Part of a small language model's weights.
Size: 8 layers, width 320, 5 heads of 64, MLP 832 GeGLU, vocabulary 2048, 10.3M parameters.
Architecture: rotary positions, no biases in attention or MLP, tied embeddings.
Training: a variant of SOAP for these matrices, 654M tokens, 4992 steps.
Each number is 50 + 15 x the weight over its row's rms, rounded and kept within 0 to 99. Layers, rows and columns count from 0. The size before them is the row's rms in percent of the matrix's.

# layer 4 MLP gate, 832x320, rms 0.143, rows 100-114, columns 160-319
097:57 13 50 51 64 20 59 55 58 72 57 50 79 55 43 59 55 29 46 65 37 33 60 66 49 53 68 47 37 29 50 61 13 71 27 55 47 36 81 54 25 51 85 49 60 54 37 47 88 59 46 41 62 45 57 43 58 39 37 54 39 32 52 47 62 39 43 55 55 50 51 38 50 48 67 48 54 57 30 30 45 35 70 50 48 49 30 60 49 70 37 44 48 47 71 38 33 79 20 49 86 53 48 33 90 55 55 69 61 73 67 53 53 69 28 53 61 40 73 50 45 71 48 56 45 64 61 60 52 82 56 35 51 37 43 65 83 51 68 36 21 66 62 24 54 61 23 52 72 24 43 75 52 28 59 67 47 57 66 62
099:55 55 37 54 56 34 26 62 33 56 62 71 66 44 62 47 17 49 36 52 69 48 32 12 48 34 54 24 53 48 46 37 54 05 38 56 58 54 52 50 50 46 18 58 42 48 45 51 19 78 66 33 70 14 66 48 58 46 52 33 46 29 16 67 44 47 49 40 55 53 27 54 68 61 46 59 55 63 52 75 64 34 32 40 39 47 41 60 52 50 43 35 63 51 61 29 62 21 26 45 54 57 42 52 46 26 62 50 57 43 51 68 52 49 51 45 30 53 68 43 53 65 49 55 33 16 44 48 49 48 36 53 34 44 48 43 48 32 39 17 35 42 66 14 53 43 41 18 46 33 56 49 58 42 49 59 56 38 44 60
103:53 75 44 55 38 55 49 70 63 49 34 59 64 64 60 36 61 68 62 74 56 53 54 33 60 43 41 35 52 43 42 65 61 48 51 45 45 39 49 50 45 59 65 55 49 84 63 35 27 26 53 71 31 32 65 73 66 62 69 61 36 67 55 77 46 57 43 73 55 71 18 37 42 50 77 51 54 30 62 68 48 39 56 49 67 74 72 32 36 66 26 67 71 50 67 35 58 39 47 50 51 52 15 49 48 66 55 63 61 72 53 40 75 25 50 42 76 44 53 31 53 46 44 60 49 37 37 62 55 43 51 88 36 56 52 58 56 73 39 42 50 40 37 77 50 75 22 28 56 48 53 32 74 45 46 59 56 66 47 44
098:54 56 39 40 39 71 68 66 65 66 51 60 53 48 19 43 64 68 61 57 19 47 65 68 59 49 56 44 57 32 77 67 56 72 47 29 66 59 54 36 22 44 44 33 33 36 46 53 13 31 46 42 58 67 29 31 48 41 59 30 59 57 45 70 37 59 36 49 85 44 77 44 59 51 45 65 65 46 57 20 65 59 60 43 37 46 64 72 50 62 58 78 49 46 56 52 61 41 53 69 34 59 47 57 93 74 66 47 74 52 05 50 69 46 50 48 55 46 40 06 26 89 24 46 44 57 67 52 44 34 59 71 51 43 30 50 42 41 62 32 59 62 48 56 52 49 46 90 59 65 48 63 72 41 48 52 27 54 53 39
099:45 40 82 50 56 64 44 57 56 47 43 73 52 67 33 51 51 99 44 69 43 47 38 75 52 49 59 72 61 28 16 42 63 65 52 61 38 48 46 42 43 53 43 63 72 22 51 61 48 43 62 73 36 31 46 20 59 24 46 51 54 50 42 34 65 76 52 62 41 79 55 65 47 33 34 32 27 53 41 76 60 63 43 51 50 49 38 28 53 45 50 39 49 61 32 29 47 47 47 99 49 39 30 52 47 52 44 42 58 46 51 69 24 64 71 44 61 43 31 50 44 64 77 32 40 81 57 19 72 21 51 55 42 46 60 52 24 14 52 59 31 64 88 76 55 67 35 77 71 49 46 31 40 41 64 20 61 36 24 38
101:33 57 95 65 54 56 49 56 45 42 33 44 77 39 39 37 84 31 30 56 57 38 61 56 30 52 69 67 60 63 51 58 36 54 66 57 51 57 62 53 40 18 40 59 30 61 30 52 56 53 67 63 39 61 30 73 63 63 26 65 34 44 29 67 39 85 69 45 51 64 17 62 60 67 35 57 55 43 61 29 45 78 49 37 60 69 69 69 42 49 41 35 41 66 40 79 61 49 25 49 32 56 62 40 56 49 50 33 62 76 52 63 74 82 58 40 57 65 69 43 55 66 45 52 76 45 46 74 48 44 37 83 59 41 51 32 49 58 44 46 39 33 15 60 64 42 41 23 37 26 55 52 40 34 56 45 44 59 55 21
104:72 47 67 54 63 41 69 74 33 20 58 72 52 54 35 46 31 28 75 27 53 58 52 34 53 47 66 42 41 54 54 55 55 63 34 46 70 53 34 65 82 61 62 53 60 20 35 40 53 59 55 53 45 44 39 88 80 34 78 60 44 55 43 56 38 80 54 67 64 56 43 30 62 35 64 61 17 64 46 54 62 50 64 55 49 61 61 77 65 28 64 22 37 44 70 75 49 52 45 52 33 58 65 62 27 86 35 51 43 85 57 28 53 24 52 42 53 64 43 55 54 46 57 99 51 59 46 54 40 67 45 32 54 40 41 36 59 42 46 60 79 12 26 32 38 43 62 46 66 44 51 67 54 32 40 47 46 48 70 56
098:71 57 47 75 91 38 59 28 51 46 63 36 60 35 58 48 30 30 75 70 64 50 40 38 33 52 53 32 36 89 53 59 36 67 80 44 50 29 30 60 58 50 40 49 61 57 71 43 41 74 61 36 52 45 63 50 42 35 58 53 55 51 43 93 36 56 51 50 59 58 60 53 25 52 34 46 47 65 31 26 59 66 42 46 72 39 26 71 99 85 39 58 37 70 43 46 48 79 81 44 57 59 75 45 67 53 71 58 51 54 75 27 50 60 45 74 53 31 53 55 52 40 71 59 68 47 62 61 40 32 36 42 57 56 62 51 72 25 61 30 43 57 38 33 24 65 43 57 21 57 49 67 45 83 69 23 47 43 34 55
105:50 84 49 48 59 53 51 38 61 33 50 42 52 44 05 41 46 55 60 77 15 49 37 44 69 26 28 36 35 68 70 40 59 82 52 57 40 44 60 57 40 38 36 62 42 63 46 79 47 46 56 45 35 78 40 49 44 59 46 59 68 57 36 67 45 65 33 69 18 75 75 43 33 29 63 50 45 50 66 33 46 50 46 35 35 57 57 54 62 44 50 43 58 57 66 62 47 52 46 53 62 61 24 52 64 65 26 37 39 41 51 38 18 42 42 61 69 72 61 35 46 53 48 61 55 46 35 51 60 57 63 60 67 32 67 65 42 51 63 54 53 44 60 37 53 19 62 87 52 61 79 51 38 57 07 45 46 21 61 71
098:46 46 63 47 69 32 37 60 56 60 41 31 65 58 58 55 52 63 36 48 27 45 29 51 68 53 60 38 40 51 59 32 39 60 32 35 55 71 38 44 38 47 53 54 41 63 35 43 70 74 48 58 45 43 39 76 64 76 69 76 42 43 31 52 20 75 46 37 31 25 70 50 23 45 39 53 56 37 65 60 54 43 23 41 39 34 62 50 69 28 52 67 37 72 34 49 38 64 59 42 36 56 49 58 18 34 35 28 42 78 48 38 60 63 29 51 48 31 35 88 40 53 50 42 58 59 55 47 62 57 46 19 41 41 64 22 42 78 59 33 20 37 08 31 55 34 36 49 50 25 57 63 45 35 52 32 67 73 66 59
109:48 58 49 36 60 45 68 43 47 57 28 38 49 57 59 31 57 32 51 24 60 49 58 69 47 75 56 53 59 48 24 51 47 57 66 53 54 51 49 76 56 71 48 30 32 63 58 74 54 34 77 22 61 41 43 23 52 54 49 30 44 77 60 52 56 69 52 67 46 48 43 67 49 31 45 48 43 69 85 49 21 62 57 45 55 27 58 77 43 21 41 51 40 39 79 76 44 44 67 40 25 09 66 49 37 38 42 58 57 78 44 71 42 61 71 53 43 56 69 35 37 63 37 60 51 46 26 37 18 33 47 33 56 54 63 54 45 51 59 47 74 60 44 38 54 24 39 54 67 44 40 43 70 45 59 62 46 67 74 48
092:51 38 57 28 20 53 25 53 35 75 60 17 51 51 85 26 44 41 37 66 58 72 72 91 49 54 33 25 30 30 61 57 68 80 49 68 61 45 69 62 53 46 37 61 52 61 38 70 66 52 36 32 37 60 77 47 63 69 56 56 42 52 49 58 56 48 60 39 67 57 40 36 30 41 71 50 61 56 39 39 26 50 50 65 45 62 57 28 09 44 29 60 48 37 48 23 49 74 69 50 53 39 51 56 07 24 72 28 38 77 62 63 66 53 46 65 39 42 19 81 58 40 60 54 45 54 60 42 19 56 56 70 55 36 45 38 70 18 54 75 40 46 67 64 39 70 56 67 67 41 49 36 24 59 33 31 66 21 77 44
101:44 44 47 51 68 46 42 38 36 35 47 52 41 59 51 20 41 57 64 42 41 62 24 58 32 40 57 46 43 41 26 75 30 52 45 43 23 47 37 72 74 32 78 52 21 13 40 38 38 42 33 45 62 41 80 49 69 62 64 73 20 44 52 45 35 56 12 34 42 56 36 59 44 72 69 59 35 49 18 37 77 52 26 30 53 54 57 67 54 63 37 56 24 33 52 50 56 61 42 48 50 65 51 26 41 36 36 54 59 49 50 36 32 40 26 70 36 89 53 33 43 69 31 51 75 66 49 50 65 59 77 37 61 42 56 53 59 47 39 65 58 46 58 32 68 49 51 59 62 43 57 24 56 51 28 23 76 51 52 86
108:60 60 77 47 38 29 53 43 51 46 49 40 69 54 49 48 77 47 31 67 51 51 43 88 61 61 54 28 32 38 32 60 57 59 56 56 64 50 35 34 53 49 39 30 52 39 73 56 45 64 76 32 38 57 49 47 42 56 65 49 45 34 49 47 48 62 42 23 45 32 81 80 27 43 50 31 60 70 44 43 63 63 66 60 48 30 26 71 33 47 90 45 48 52 63 52 39 58 61 49 37 67 79 60 77 49 64 59 61 41 38 51 53 78 30 56 59 41 37 57 33 58 65 63 65 51 47 59 49 41 51 67 51 64 91 56 26 35 82 39 48 29 62 22 46 20 59 51 39 67 43 40 68 40 59 40 48 51 37 43
103:44 60 38 36 62 42 68 32 15 50 61 35 45 49 63 40 60 47 39 36 70 43 28 44 40 64 22 41 53 43 31 40 67 52 39 42 36 32 44 50 21 67 54 58 30 50 63 59 63 55 31 59 47 50 57 39 56 89 87 43 65 60 75 71 41 34 39 50 34 54 50 56 70 28 40 39 51 66 44 69 68 59 33 09 42 38 43 42 55 56 46 59 39 35 79 46 61 38 21 66 50 39 59 27 44 32 38 38 73 67 41 71 44 89 66 28 52 29 34 37 48 58 63 72 33 40 23 70 39 45 58 93 39 31 64 54 31 40 67 66 56 37 70 69 54 49 69 52 26 43 29 77 58 39 42 52 45 53 37 67
# layer 4 MLP up, 832x320, rms 0.15, rows 100-114, columns 160-319
100:42 68 65 34 48 68 43 60 48 41 48 46 58 99 45 71 74 39 60 44 45 42 58 33 66 34 33 32 44 52 48 29 46 51 69 54 72 38 72 61 38 48 70 41 59 42 40 53 41 50 75 71 67 48 31 54 48 48 50 58 35 77 53 48 46 49 51 66 53 62 53 29 50 50 52 55 45 46 31 43 87 42 52 49 61 51 70 49 57 47 55 33 36 61 59 44 39 73 53 58 63 66 37 42 36 67 61 41 28 53 90 70 70 63 52 50 67 76 35 50 41 60 49 63 73 54 72 46 68 30 43 38 39 34 32 61 41 48 54 42 74 46 46 45 61 42 66 66 81 46 58 47 38 39 62 43 62 40 41 36
093:46 45 28 63 75 64 14 51 42 55 49 56 43 46 60 49 71 50 70 43 72 29 53 58 56 59 57 44 60 46 23 62 43 50 60 47 91 35 38 47 24 17 48 79 57 37 28 58 21 43 49 28 32 63 46 48 53 71 81 42 89 36 42 64 57 86 50 38 66 46 22 56 47 55 44 48 35 56 57 44 41 83 70 36 36 46 56 15 32 35 57 29 36 63 17 51 57 66 41 81 41 52 44 41 53 53 32 10 26 65 63 54 48 58 17 38 56 56 41 59 39 46 69 45 81 60 35 50 66 66 71 58 62 61 52 40 52 64 28 45 60 81 54 59 60 64 42 59 44 50 39 40 51 72 48 41 69 42 65 54
101:34 56 59 51 45 45 32 47 59 35 63 52 59 65 23 64 55 59 46 56 45 41 48 40 46 61 42 54 58 52 48 33 45 39 78 66 44 35 44 55 26 46 39 46 47 46 17 51 67 56 43 40 65 44 67 29 34 31 37 46 51 63 45 19 76 52 64 22 60 29 16 30 48 70 46 52 67 41 11 40 59 58 43 82 69 36 55 37 69 45 46 33 37 52 34 62 50 25 63 53 54 47 36 36 50 60 54 67 37 43 25 54 62 45 49 58 61 44 52 48 35 56 44 44 51 33 30 38 58 41 39 41 68 50 54 75 39 87 30 57 39 66 23 52 70 23 83 62 54 39 59 32 20 68 56 59 64 62 36 40
098:63 31 47 53 64 18 34 51 71 42 37 65 42 42 52 57 43 42 43 76 28 41 63 40 40 42 51 70 51 32 61 56 40 46 46 62 63 44 47 46 49 42 56 62 64 38 61 54 76 21 34 71 51 34 51 45 35 46 48 62 55 27 28 32 60 51 00 44 49 41 48 70 44 51 48 37 48 59 46 62 76 33 37 61 68 66 59 30 43 62 65 58 41 48 36 79 46 52 58 28 39 60 57 35 62 46 41 46 28 46 74 47 28 71 33 35 54 63 87 52 49 35 69 39 72 59 61 53 36 68 53 71 52 75 59 65 39 43 31 53 58 51 29 23 59 27 57 30 49 57 67 60 75 28 53 44 38 26 48 50
102:48 84 93 44 45 35 72 59 40 43 47 53 52 57 46 38 41 38 69 64 64 70 43 59 44 70 46 90 23 30 58 53 49 71 56 10 62 84 61 31 48 58 27 43 53 33 52 54 52 69 51 53 44 39 32 36 64 43 61 26 26 56 61 62 49 45 27 77 65 55 65 60 39 57 52 51 58 56 44 32 81 11 34 41 55 62 36 21 42 60 50 45 45 27 65 44 55 42 58 81 39 71 33 54 40 58 62 28 31 39 74 28 60 48 43 52 58 56 47 52 57 57 32 51 42 62 48 63 42 65 43 36 31 36 46 53 41 37 65 46 58 52 74 49 24 53 23 34 77 48 56 59 26 59 51 66 75 63 59 56
107:61 46 32 58 44 15 42 25 45 15 37 84 31 61 72 46 33 49 32 32 48 61 41 56 28 45 49 50 46 67 38 56 64 73 29 36 58 52 30 51 61 73 59 49 69 44 72 44 36 41 38 35 37 41 62 66 74 63 56 67 64 42 46 70 42 20 46 57 71 71 66 24 43 55 77 35 46 48 40 53 69 53 44 19 37 50 22 41 75 56 74 53 36 44 48 49 46 70 28 59 55 53 60 47 45 35 28 63 41 47 60 22 28 61 41 30 62 52 50 76 40 62 40 68 58 41 39 29 59 41 64 33 48 62 46 41 35 36 40 39 42 47 38 60 37 51 60 63 80 30 51 46 98 52 18 73 44 42 30 71
107:52 48 21 72 37 60 55 78 24 38 47 18 48 64 57 56 61 63 74 54 55 50 60 36 19 33 54 24 74 65 63 71 75 55 57 40 53 60 51 61 49 49 71 52 47 32 44 83 63 25 30 56 57 31 58 54 99 52 81 28 46 45 53 68 41 27 40 50 67 39 33 51 57 50 39 81 53 44 39 50 48 26 56 57 59 44 40 58 64 62 58 34 54 66 52 48 56 81 44 63 48 64 62 48 42 79 59 94 43 41 48 21 69 52 54 66 44 10 56 60 66 51 45 83 64 26 57 50 47 59 73 27 31 36 42 40 50 32 74 60 57 50 72 62 55 57 57 20 53 26 42 51 53 59 47 59 62 61 47 71
096:49 66 45 55 61 62 34 56 77 25 57 56 53 52 37 88 79 50 29 67 49 35 39 48 50 73 42 59 40 51 43 53 59 52 67 45 37 37 50 54 31 65 59 57 42 43 60 60 51 66 73 68 18 58 45 21 44 42 25 19 49 38 36 50 68 57 52 82 47 56 70 27 50 39 66 46 67 35 40 38 36 64 30 86 43 67 53 41 52 22 50 55 52 42 53 41 19 82 46 53 43 36 32 71 25 55 41 37 37 70 45 43 48 36 63 80 56 59 29 58 69 39 56 72 31 38 31 27 48 56 53 48 67 51 74 67 34 45 48 41 84 73 35 28 58 75 30 62 67 37 38 50 63 84 48 81 34 33 21 51
105:62 44 37 53 44 68 47 31 52 40 73 43 47 53 52 39 20 49 43 90 47 52 56 39 51 40 20 51 49 65 33 41 76 45 60 79 58 51 47 45 43 58 47 78 36 85 38 58 69 24 47 43 55 42 49 64 56 54 51 70 52 71 53 76 71 35 40 62 31 33 51 41 43 26 79 31 67 62 42 66 27 92 51 41 45 39 40 71 53 61 42 59 59 33 47 54 56 36 70 47 43 70 42 50 71 75 28 53 47 72 41 63 36 38 60 46 65 79 43 47 52 47 82 51 52 35 44 59 41 66 61 47 42 65 60 49 46 16 27 43 47 83 63 24 28 45 23 53 14 38 59 56 33 47 41 50 37 76 42 46
103:55 53 45 44 50 56 50 37 30 61 49 32 40 37 79 47 38 40 54 47 53 43 56 49 73 64 61 73 61 50 58 25 49 48 68 69 48 52 56 85 65 44 68 56 58 61 50 49 62 70 56 52 61 37 62 31 43 62 48 67 57 32 39 41 62 63 25 40 52 39 49 42 55 56 20 20 45 29 45 29 47 16 44 54 57 55 60 30 44 51 64 49 60 74 51 30 40 50 59 46 38 43 46 64 44 66 65 40 50 68 51 20 72 33 52 84 30 78 53 84 48 30 53 41 50 55 65 66 31 16 65 35 53 22 50 57 38 52 48 65 37 56 37 65 45 55 57 45 54 42 28 32 51 32 30 26 80 30 54 60
116:62 44 66 46 41 61 46 50 52 31 55 50 49 52 57 38 46 71 38 32 37 49 69 63 42 83 57 58 65 60 43 44 42 87 66 72 54 79 53 70 67 47 51 62 41 41 49 45 30 42 52 51 39 66 37 49 42 62 46 60 76 45 35 78 35 37 59 71 51 34 37 49 56 57 45 48 28 64 39 68 47 61 68 55 67 23 56 54 41 36 59 46 44 52 46 52 49 51 52 51 49 67 60 38 41 27 54 41 49 76 39 43 43 58 64 34 54 37 21 36 39 37 48 61 67 65 31 30 34 54 67 38 27 54 47 52 67 54 57 61 76 56 40 87 42 44 60 89 54 51 48 49 54 34 38 37 63 46 67 57
093:56 53 42 43 41 44 55 34 58 33 63 38 60 26 71 33 48 62 56 37 53 58 51 28 35 52 34 51 37 04 36 65 63 60 60 45 56 24 70 49 25 40 37 50 75 27 49 40 87 30 66 68 66 61 61 69 40 56 59 53 71 35 65 62 50 45 76 70 79 69 32 73 55 39 42 47 62 50 59 52 40 74 50 59 54 28 57 22 51 46 46 52 44 58 55 71 66 36 57 31 62 56 35 48 45 82 61 52 13 14 49 57 34 37 46 61 40 60 15 99 25 57 49 60 53 47 48 47 71 48 40 55 55 59 81 57 49 37 72 57 37 53 18 32 27 61 67 46 63 58 65 34 30 57 61 40 57 40 31 70
100:51 53 49 51 51 62 52 66 58 47 10 40 49 51 86 62 50 45 61 74 56 47 62 58 12 57 45 18 58 47 42 51 53 53 43 63 65 53 56 32 55 50 48 56 63 12 58 31 51 27 69 75 39 64 44 36 52 73 40 30 50 50 59 81 58 50 24 07 62 41 66 29 71 60 35 75 41 51 63 39 51 49 41 47 62 73 59 40 53 71 38 38 38 72 16 68 26 51 67 35 62 69 49 77 31 70 55 39 66 29 39 47 72 41 63 17 33 46 64 51 11 62 34 51 68 38 52 69 66 74 26 40 45 43 57 36 36 17 17 60 40 56 18 52 52 47 41 47 64 36 43 55 36 45 50 61 35 57 27 29
102:44 36 51 34 35 51 51 66 60 76 61 18 50 50 62 28 31 55 66 43 37 54 46 38 47 40 52 28 60 59 42 47 54 45 59 65 60 55 55 54 67 73 44 47 37 73 16 74 68 56 73 91 78 71 81 42 55 31 64 49 59 30 51 47 55 62 44 60 51 60 47 30 61 24 34 48 53 38 73 55 35 31 73 54 39 26 49 48 26 58 80 42 43 40 38 52 57 62 36 45 62 73 58 61 30 49 74 62 35 40 23 50 58 63 44 51 62 49 39 40 37 29 23 52 44 65 72 40 34 67 38 51 42 62 53 53 59 29 45 41 37 49 66 82 67 62 33 69 55 16 28 61 50 58 38 38 58 57 61 35
103:40 66 30 55 35 68 36 77 32 63 55 42 45 70 38 57 30 44 58 46 53 44 54 19 73 60 45 69 61 26 38 47 56 66 60 48 40 50 58 64 54 45 66 50 37 56 59 58 69 43 63 63 36 48 62 49 49 55 67 70 54 33 50 81 14 55 63 56 41 34 49 59 28 40 36 55 45 36 27 32 51 54 58 50 04 50 51 49 65 45 72 30 67 58 35 53 54 53 20 66 52 36 84 50 31 73 45 45 41 52 52 62 68 58 34 76 53 58 45 44 27 70 51 70 66 66 19 72 45 66 71 64 41 40 74 41 53 53 75 50 67 67 66 60 44 56 66 43 35 61 38 41 55 56 52 30 69 50 57 49
# layer 4 MLP down (transposed), 832x320, rms 0.138, rows 100-113, columns 160-319
098:37 62 55 66 28 59 51 39 39 64 43 63 49 83 46 43 43 56 39 42 44 74 45 41 47 37 55 56 53 89 62 42 65 56 53 53 41 52 92 49 53 44 30 70 59 34 23 78 48 24 40 62 27 19 52 48 51 70 89 58 89 60 66 64 62 58 39 50 31 75 42 59 45 57 51 54 90 62 42 53 32 46 71 43 50 23 50 54 39 56 69 55 60 38 39 49 40 39 50 45 47 39 69 70 61 80 32 50 45 52 48 45 40 41 77 41 69 46 75 49 66 62 66 42 48 39 45 53 60 35 55 70 64 55 63 48 38 21 43 45 41 41 43 60 61 51 40 69 34 46 45 41 52 28 64 62 45 35 35 24
098:43 43 52 45 32 57 45 71 64 54 70 19 72 50 33 48 69 34 47 30 29 64 67 67 70 45 74 48 47 42 47 30 59 75 53 48 41 73 68 63 44 64 43 35 39 59 67 56 51 39 40 47 35 61 44 35 47 65 87 39 61 72 57 33 49 20 55 57 74 49 63 50 38 66 42 58 58 61 44 51 60 42 58 69 78 57 37 47 47 46 37 68 54 31 22 65 12 46 58 43 33 62 55 21 33 50 58 50 44 55 35 40 57 36 69 38 36 62 61 49 38 67 43 35 30 81 31 86 57 41 51 61 70 28 25 45 45 82 78 56 44 51 20 32 41 64 43 67 52 45 27 49 53 54 49 58 58 49 53 38
101:55 34 66 54 44 64 75 65 51 84 61 77 58 31 60 64 39 48 71 24 58 61 62 51 53 39 80 46 63 59 58 63 52 46 39 50 35 56 55 27 72 41 50 31 54 76 59 41 23 55 27 62 70 58 28 45 45 35 66 54 69 37 63 79 51 73 44 28 39 75 50 57 60 72 22 46 79 56 70 44 54 69 42 53 38 51 48 57 40 30 53 34 54 49 54 47 37 67 38 40 56 14 43 61 55 49 43 81 28 42 71 27 38 48 42 57 62 42 54 63 44 72 36 64 53 79 54 39 55 66 51 44 49 41 39 45 10 59 66 47 51 25 27 41 64 54 45 43 49 46 57 50 47 67 53 67 51 34 68 19
098:64 27 51 57 90 55 60 60 46 54 27 35 59 56 41 58 32 47 70 54 58 69 33 53 79 75 59 30 49 39 43 50 49 73 59 83 55 65 42 56 42 75 33 40 68 53 51 56 22 45 60 58 30 59 56 51 64 58 30 47 49 52 48 49 52 50 73 45 76 35 53 56 55 68 50 33 57 47 56 52 76 54 46 62 12 42 68 60 54 56 61 31 51 54 45 40 81 47 25 72 71 32 47 80 59 60 65 69 67 50 39 57 48 18 44 33 61 53 69 37 42 43 65 71 42 49 55 64 52 37 79 51 39 46 44 35 54 64 44 53 44 56 76 76 61 38 35 32 47 62 38 72 48 53 47 39 60 53 47 34
106:59 40 67 41 56 18 43 35 69 57 22 55 66 69 85 53 43 51 61 33 77 73 31 21 40 44 46 71 47 47 38 45 53 27 22 34 64 26 41 42 38 75 31 43 57 21 57 49 65 55 36 58 31 35 54 36 34 62 63 50 46 25 47 61 44 59 56 72 35 38 32 53 29 84 51 46 62 49 45 63 52 12 66 32 59 29 82 52 57 46 43 61 42 35 18 67 23 40 19 39 53 46 58 82 55 62 67 41 54 31 68 22 57 35 40 27 59 36 40 52 71 68 41 78 55 53 43 73 35 48 39 72 38 44 57 59 51 52 47 67 57 53 47 50 52 49 43 66 39 14 40 60 63 45 59 54 70 72 45 55
104:53 52 46 51 47 31 49 40 58 30 46 28 53 38 42 35 71 63 60 72 41 31 41 56 48 47 28 49 32 37 35 48 75 75 48 34 27 54 38 52 41 55 34 31 30 46 54 38 67 47 42 81 58 37 66 41 62 51 72 29 41 49 52 61 27 51 47 50 61 45 52 53 50 19 47 15 65 55 27 60 58 16 26 52 30 53 63 56 33 22 53 28 57 58 68 42 61 17 26 56 22 29 70 61 69 38 25 40 48 49 75 29 27 50 41 23 58 34 41 37 47 60 57 43 46 45 69 53 31 70 83 56 31 41 53 34 76 53 47 46 25 44 51 50 77 36 28 60 51 48 44 39 76 51 49 47 54 55 65 58
103:41 55 63 29 47 53 80 67 37 45 60 65 79 57 33 41 55 44 34 55 48 44 67 38 45 63 30 62 18 54 38 67 51 27 75 33 77 36 69 51 34 69 32 46 66 41 61 54 53 32 47 30 42 29 48 50 29 40 54 64 46 51 83 55 61 63 52 47 43 50 69 49 55 64 36 42 37 63 48 61 16 47 57 39 48 55 40 57 66 40 57 55 32 48 56 86 78 42 35 61 33 19 54 55 51 60 72 39 38 06 65 38 53 23 62 69 60 52 41 70 35 64 72 50 49 40 61 31 76 34 88 53 44 29 79 76 47 43 55 55 27 59 49 65 44 43 55 51 50 40 46 48 78 62 35 55 27 68 59 48
101:59 22 74 19 77 35 36 75 49 51 59 52 77 47 72 41 70 47 40 51 46 67 60 54 45 35 24 39 57 52 36 59 38 58 79 43 43 63 59 52 37 54 45 38 34 40 77 58 44 23 42 50 77 17 58 40 48 36 64 35 59 54 38 81 58 38 26 42 50 52 61 72 66 56 55 66 63 43 64 53 73 63 64 55 49 53 26 35 69 47 47 64 69 58 37 47 25 63 56 31 25 71 63 43 75 58 62 69 44 84 50 57 57 36 51 39 52 47 57 55 69 54 41 66 49 61 51 69 32 38 76 44 58 58 35 31 38 56 67 32 45 67 39 39 53 42 56 33 24 51 41 43 38 24 74 35 66 54 50 57
101:49 66 49 46 52 36 36 49 62 11 58 55 24 37 53 70 40 20 33 63 45 35 63 61 43 53 53 47 55 56 57 27 47 69 36 57 40 48 45 22 45 53 81 47 38 75 49 50 43 51 66 47 28 46 71 68 67 42 48 13 33 38 44 47 24 45 32 62 29 60 39 31 22 32 48 67 74 15 30 72 56 53 59 62 37 38 50 71 45 36 51 58 35 45 41 46 39 61 33 52 39 13 29 62 69 15 43 39 56 41 56 32 37 70 41 79 34 55 67 66 71 40 42 33 70 50 55 22 56 55 13 39 22 39 53 64 43 65 49 63 42 30 42 55 69 44 69 59 72 61 66 44 52 42 58 58 67 51 59 43
106:61 71 46 49 57 81 44 31 61 35 35 34 80 11 14 47 31 47 60 36 25 11 48 45 61 40 61 30 30 41 47 33 49 40 48 49 36 38 48 74 42 68 45 57 51 58 25 36 56 50 55 49 67 44 56 38 63 25 38 63 56 31 44 53 24 70 43 41 34 55 43 45 45 40 78 11 32 30 08 62 36 90 60 67 38 38 54 77 34 73 64 55 46 61 50 35 63 59 36 59 39 73 60 58 56 54 57 33 52 81 28 50 31 69 47 45 52 64 51 56 33 56 49 70 55 55 31 53 76 73 37 24 05 30 47 73 16 45 59 45 29 68 41 64 41 58 51 23 36 44 64 53 65 23 61 84 47 62 45 38
105:57 56 64 37 54 46 44 29 38 40 60 46 71 77 63 50 28 50 46 39 47 37 45 50 49 55 35 34 30 36 62 52 41 45 09 43 35 50 40 48 52 30 41 29 44 75 43 41 46 52 62 28 36 39 69 39 31 43 14 56 29 48 59 69 43 43 29 49 79 53 37 64 55 43 46 61 60 60 63 41 44 69 39 32 54 71 87 77 44 62 64 20 29 57 36 85 59 31 53 60 55 53 28 61 75 21 58 70 54 58 56 53 50 97 56 45 37 51 71 49 55 31 38 49 47 55 38 21 41 81 53 58 73 39 38 46 24 63 37 48 50 66 43 30 69 40 57 68 70 72 44 47 72 61 58 42 56 36 62 45
092:50 60 29 66 61 40 66 44 46 24 46 84 51 53 34 55 55 58 34 28 25 39 48 44 49 56 43 66 50 79 27 32 37 52 58 51 54 64 59 69 53 48 53 37 61 45 78 51 00 72 46 68 38 20 32 62 57 36 29 44 60 59 49 62 45 42 40 61 20 42 48 59 42 51 47 54 34 49 60 63 71 72 65 51 25 55 34 79 33 64 61 39 64 43 55 44 39 47 66 55 54 56 57 55 64 38 60 61 69 62 51 43 54 82 58 47 15 28 67 47 33 30 58 59 91 35 52 36 66 34 70 40 46 46 38 60 16 54 44 41 59 45 50 35 76 53 72 57 49 29 42 49 46 53 42 82 35 63 36 44
101:58 63 56 47 72 42 43 36 37 43 58 41 28 26 39 81 55 71 14 53 65 69 51 49 31 41 45 52 24 29 66 47 50 40 45 34 33 49 55 51 00 63 36 39 61 54 55 77 43 72 71 60 57 60 64 53 35 69 47 23 75 45 66 58 48 66 43 54 47 44 48 55 50 84 36 30 67 51 76 51 62 39 80 72 19 61 65 38 71 45 58 51 19 55 60 68 71 46 48 71 63 60 38 51 51 23 49 43 61 78 48 85 83 54 38 49 31 40 25 57 50 71 63 66 50 43 17 45 57 38 39 46 46 61 27 80 30 60 52 32 46 48 68 33 39 22 26 54 59 48 37 34 65 50 18 61 73 64 53 81
097:49 45 77 60 63 20 89 41 69 34 45 59 22 47 43 69 59 58 53 43 36 44 57 67 61 84 56 63 45 26 60 48 46 41 30 61 34 33 60 56 37 62 59 47 36 49 63 37 09 55 53 30 31 67 39 18 62 73 48 40 67 53 57 36 36 58 52 23 71 54 48 44 58 40 30 12 47 23 32 31 47 72 61 55 67 48 74 69 29 37 49 52 75 56 63 22 41 43 46 51 63 33 57 54 53 40 27 51 72 67 51 49 32 71 27 43 52 42 70 48 51 58 58 42 44 58 34 37 42 34 85 62 69 53 38 40 46 51 47 75 59 48 42 31 43 27 82 44 51 65 51 46 56 48 35 54 39 38 42 58